python train.py --activation="geglu" --rope_base=10000.0 --rope_fraction=1.0 --attn_scale=0.177 --tie_embeddings=true --parallel_block=false --init_std_qkv=0.08 --decay_shape="cos" --batch_tokens=[16384, 32768, 49152] --steps=4050 --dataset="wikipedia_en"
Each number is 200 + 40 x the weight over its row's rms, rounded and kept within 0 to 999. Layers, rows and columns count from 0. The size before them is the row's rms in percent of the matrix's.

# layer 20 attention query, 128x64, rms 0.143, rows 100-127, columns 0-63
075,122,136,209,225,135,224,159,182,217,219,172,186,194,204,163,186,217,153,211,243,196,161,231,205,179,246,196,211,126,268,182,212,216,262,219,147,253,209,238,208,208,170,191,108,184,171,142,178,216,283,280,240,192,207,236,224,200,156,138,200,154,155,133,141
062,236,271,183,244,248,191,202,227,221,245,163,170,197,186,198,206,213,241,277,195,216,100,162,167,217,141,226,195,202,188,210,232,199,215,237,218,195,213,174,193,197,215,252,238,193,144,255,240,147,193,110,82,121,167,237,283,191,237,218,169,185,208,221,219
085,236,296,167,165,189,198,195,224,142,274,200,218,191,184,205,210,148,163,246,136,125,253,208,191,262,223,156,240,277,223,219,233,209,194,235,191,200,168,189,134,220,196,193,193,222,188,237,246,192,241,95,230,185,154,245,234,156,222,154,227,112,215,200,169
080,241,247,229,170,186,178,182,196,184,286,187,215,197,157,164,260,154,176,161,236,133,231,141,209,229,166,155,197,219,191,242,219,187,169,248,198,241,171,311,202,180,176,230,168,151,143,227,252,200,255,163,166,205,184,220,240,121,182,162,265,180,254,166,270
099,280,227,195,156,207,207,185,196,168,200,209,202,274,188,172,198,196,204,270,192,97,264,195,143,247,260,254,277,213,223,190,190,199,224,204,221,232,191,165,139,193,175,172,226,227,121,233,222,231,254,183,285,209,240,213,146,103,232,173,220,164,211,195,209
122,171,226,196,177,187,206,197,237,229,175,162,125,248,98,177,172,191,169,250,203,75,208,268,172,230,217,222,267,230,242,173,195,237,230,168,240,239,141,259,187,205,187,231,212,187,236,228,201,159,249,181,248,172,177,248,148,201,228,228,230,202,271,149,161
135,138,156,214,120,156,211,207,196,209,170,213,157,195,180,300,178,197,162,172,252,290,199,144,219,136,185,207,194,175,180,159,251,233,219,278,210,148,260,231,209,117,234,178,239,142,203,180,212,193,153,199,163,193,160,172,237,181,235,260,219,194,216,166,268
127,222,194,257,163,154,211,186,137,234,259,205,176,191,164,140,216,204,285,112,181,214,210,115,168,237,196,150,140,126,216,198,209,119,196,249,241,233,193,203,247,215,223,212,186,222,164,164,171,241,296,180,172,176,217,176,239,176,216,229,130,203,224,153,191
143,210,169,181,177,212,210,225,260,148,198,160,251,185,202,172,156,129,165,167,188,204,157,153,255,223,254,204,178,169,163,226,222,143,178,243,183,236,101,267,251,266,180,195,88,210,167,230,214,245,170,183,218,191,226,186,161,225,246,251,243,147,257,237,198
141,259,215,246,274,185,209,222,126,210,196,199,195,270,181,213,212,130,196,201,224,255,254,201,122,159,194,167,254,159,199,217,184,186,257,272,225,203,228,188,150,131,237,189,271,229,190,164,179,230,195,120,203,161,187,188,244,152,180,212,173,206,171,232,302
116,189,237,186,144,250,202,219,204,166,156,246,204,247,209,218,171,172,197,186,219,174,214,214,200,219,155,195,235,226,204,241,211,302,158,207,221,193,134,230,247,236,217,190,167,181,140,281,179,247,98,182,261,227,168,199,199,139,247,260,249,139,234,111,220
134,232,190,199,258,216,222,148,229,129,212,202,273,177,274,224,234,214,183,207,187,176,188,200,231,186,243,245,194,176,138,250,160,176,192,146,192,208,230,177,104,145,155,183,262,130,206,204,233,163,169,161,209,246,266,219,213,164,218,127,207,197,172,255,294
062,197,146,129,119,222,162,211,180,211,174,199,188,281,229,222,185,219,229,195,256,163,237,148,222,130,208,182,193,213,189,169,157,194,262,191,207,144,187,212,230,160,182,158,243,184,103,237,141,193,195,214,254,181,266,214,233,226,174,279,158,183,289,229,162
064,199,235,216,247,214,180,189,211,174,127,132,182,161,226,226,240,138,207,233,192,194,265,136,197,278,215,136,259,222,159,229,277,241,282,168,236,240,162,110,208,186,229,219,258,268,247,181,182,255,179,177,157,163,217,178,199,245,178,201,208,203,228,183,221
066,226,245,137,201,204,183,252,197,219,101,173,184,149,205,250,190,216,232,186,207,215,124,260,213,267,240,187,202,149,219,192,259,201,170,156,219,219,191,188,243,190,165,197,197,195,286,267,150,173,207,169,188,217,218,197,183,195,301,164,162,274,150,193,282
061,271,151,165,229,238,217,241,154,221,157,180,179,214,276,207,202,212,277,163,187,191,186,189,214,251,290,92,236,264,228,178,232,182,188,173,196,202,219,174,251,212,279,278,194,229,188,214,170,186,169,202,195,155,275,296,174,224,214,200,178,183,214,192,202
076,191,278,229,215,235,215,195,198,196,286,194,231,186,217,212,218,189,229,178,180,261,231,153,98,222,207,208,211,212,240,175,221,246,142,245,153,177,215,231,196,156,129,184,225,174,199,243,271,203,230,175,62,194,129,169,216,142,186,164,182,224,220,174,236
091,210,180,163,238,217,275,209,167,263,117,195,191,195,206,235,202,270,232,232,224,222,145,226,180,155,229,160,191,138,172,146,146,225,221,173,205,154,189,102,244,196,271,211,220,275,171,184,229,142,124,167,243,195,228,233,188,255,234,217,177,246,203,227,246
060,158,212,316,177,242,124,284,173,218,141,242,193,157,242,278,148,242,180,151,206,240,231,226,212,190,216,224,174,189,179,202,153,214,202,179,156,164,206,148,236,199,172,237,222,165,172,221,199,148,132,231,257,227,250,190,239,243,138,224,159,192,159,234,230
075,137,166,174,230,219,174,280,197,227,137,184,205,214,184,200,178,218,190,269,153,220,180,209,181,196,196,190,189,305,205,168,161,223,241,219,161,121,267,123,261,196,248,242,176,205,167,196,246,105,199,195,235,146,219,292,241,214,199,206,167,164,194,233,187
090,161,227,192,120,245,209,207,230,176,274,187,234,132,200,203,195,263,225,199,184,265,147,232,250,167,161,175,183,185,199,226,172,214,269,255,226,146,220,146,241,195,240,245,158,157,188,174,242,175,211,134,171,156,137,115,226,246,172,229,214,125,229,160,201
131,243,199,228,186,192,107,222,179,224,179,148,155,202,218,236,289,213,124,183,232,186,270,128,181,227,212,198,178,222,204,122,222,163,137,153,97,207,217,219,232,191,164,216,201,168,244,229,163,198,194,243,261,244,231,258,250,223,169,201,167,186,174,206,139
142,176,187,241,108,94,195,221,213,205,245,173,152,225,212,290,264,247,180,175,251,183,231,126,201,182,199,152,186,173,237,116,224,203,185,179,150,233,195,223,237,196,153,271,197,139,159,182,174,172,179,230,216,258,269,230,230,211,172,194,189,189,228,188,246
095,249,213,234,225,214,209,177,145,182,178,181,199,235,200,122,241,188,162,178,193,170,255,167,192,226,255,223,200,252,209,154,234,124,214,202,252,243,165,263,201,217,226,144,230,163,123,198,189,251,224,226,236,174,215,262,215,93,241,84,186,196,189,217,235
133,268,242,176,176,279,170,253,224,189,230,204,201,188,250,200,144,166,209,248,130,210,272,265,167,161,190,259,200,192,207,138,142,241,213,187,194,196,218,188,208,252,129,244,213,198,117,161,183,152,192,139,280,142,229,177,252,183,157,209,222,163,195,227,194
133,163,237,182,135,281,213,192,157,184,193,258,166,147,202,151,269,292,233,164,152,215,220,191,205,203,150,206,164,242,273,187,166,282,200,143,139,127,257,166,223,211,223,200,247,213,166,219,213,234,235,246,140,228,199,211,206,204,151,175,194,229,156,201,157
129,212,172,187,209,155,296,149,267,205,180,220,156,236,204,211,241,243,220,173,258,148,223,194,184,231,188,226,174,94,193,199,230,209,185,223,151,211,211,219,164,160,201,167,155,121,168,213,305,175,215,192,205,244,216,229,122,266,245,144,216,212,147,237,211
118,207,282,139,167,248,296,207,181,214,139,307,260,168,231,178,251,248,187,147,221,170,222,194,243,252,209,205,217,204,196,204,167,264,189,217,226,187,186,204,210,233,258,197,189,205,119,255,232,222,133,173,216,244,224,224,189,135,224,176,200,180,147,220,251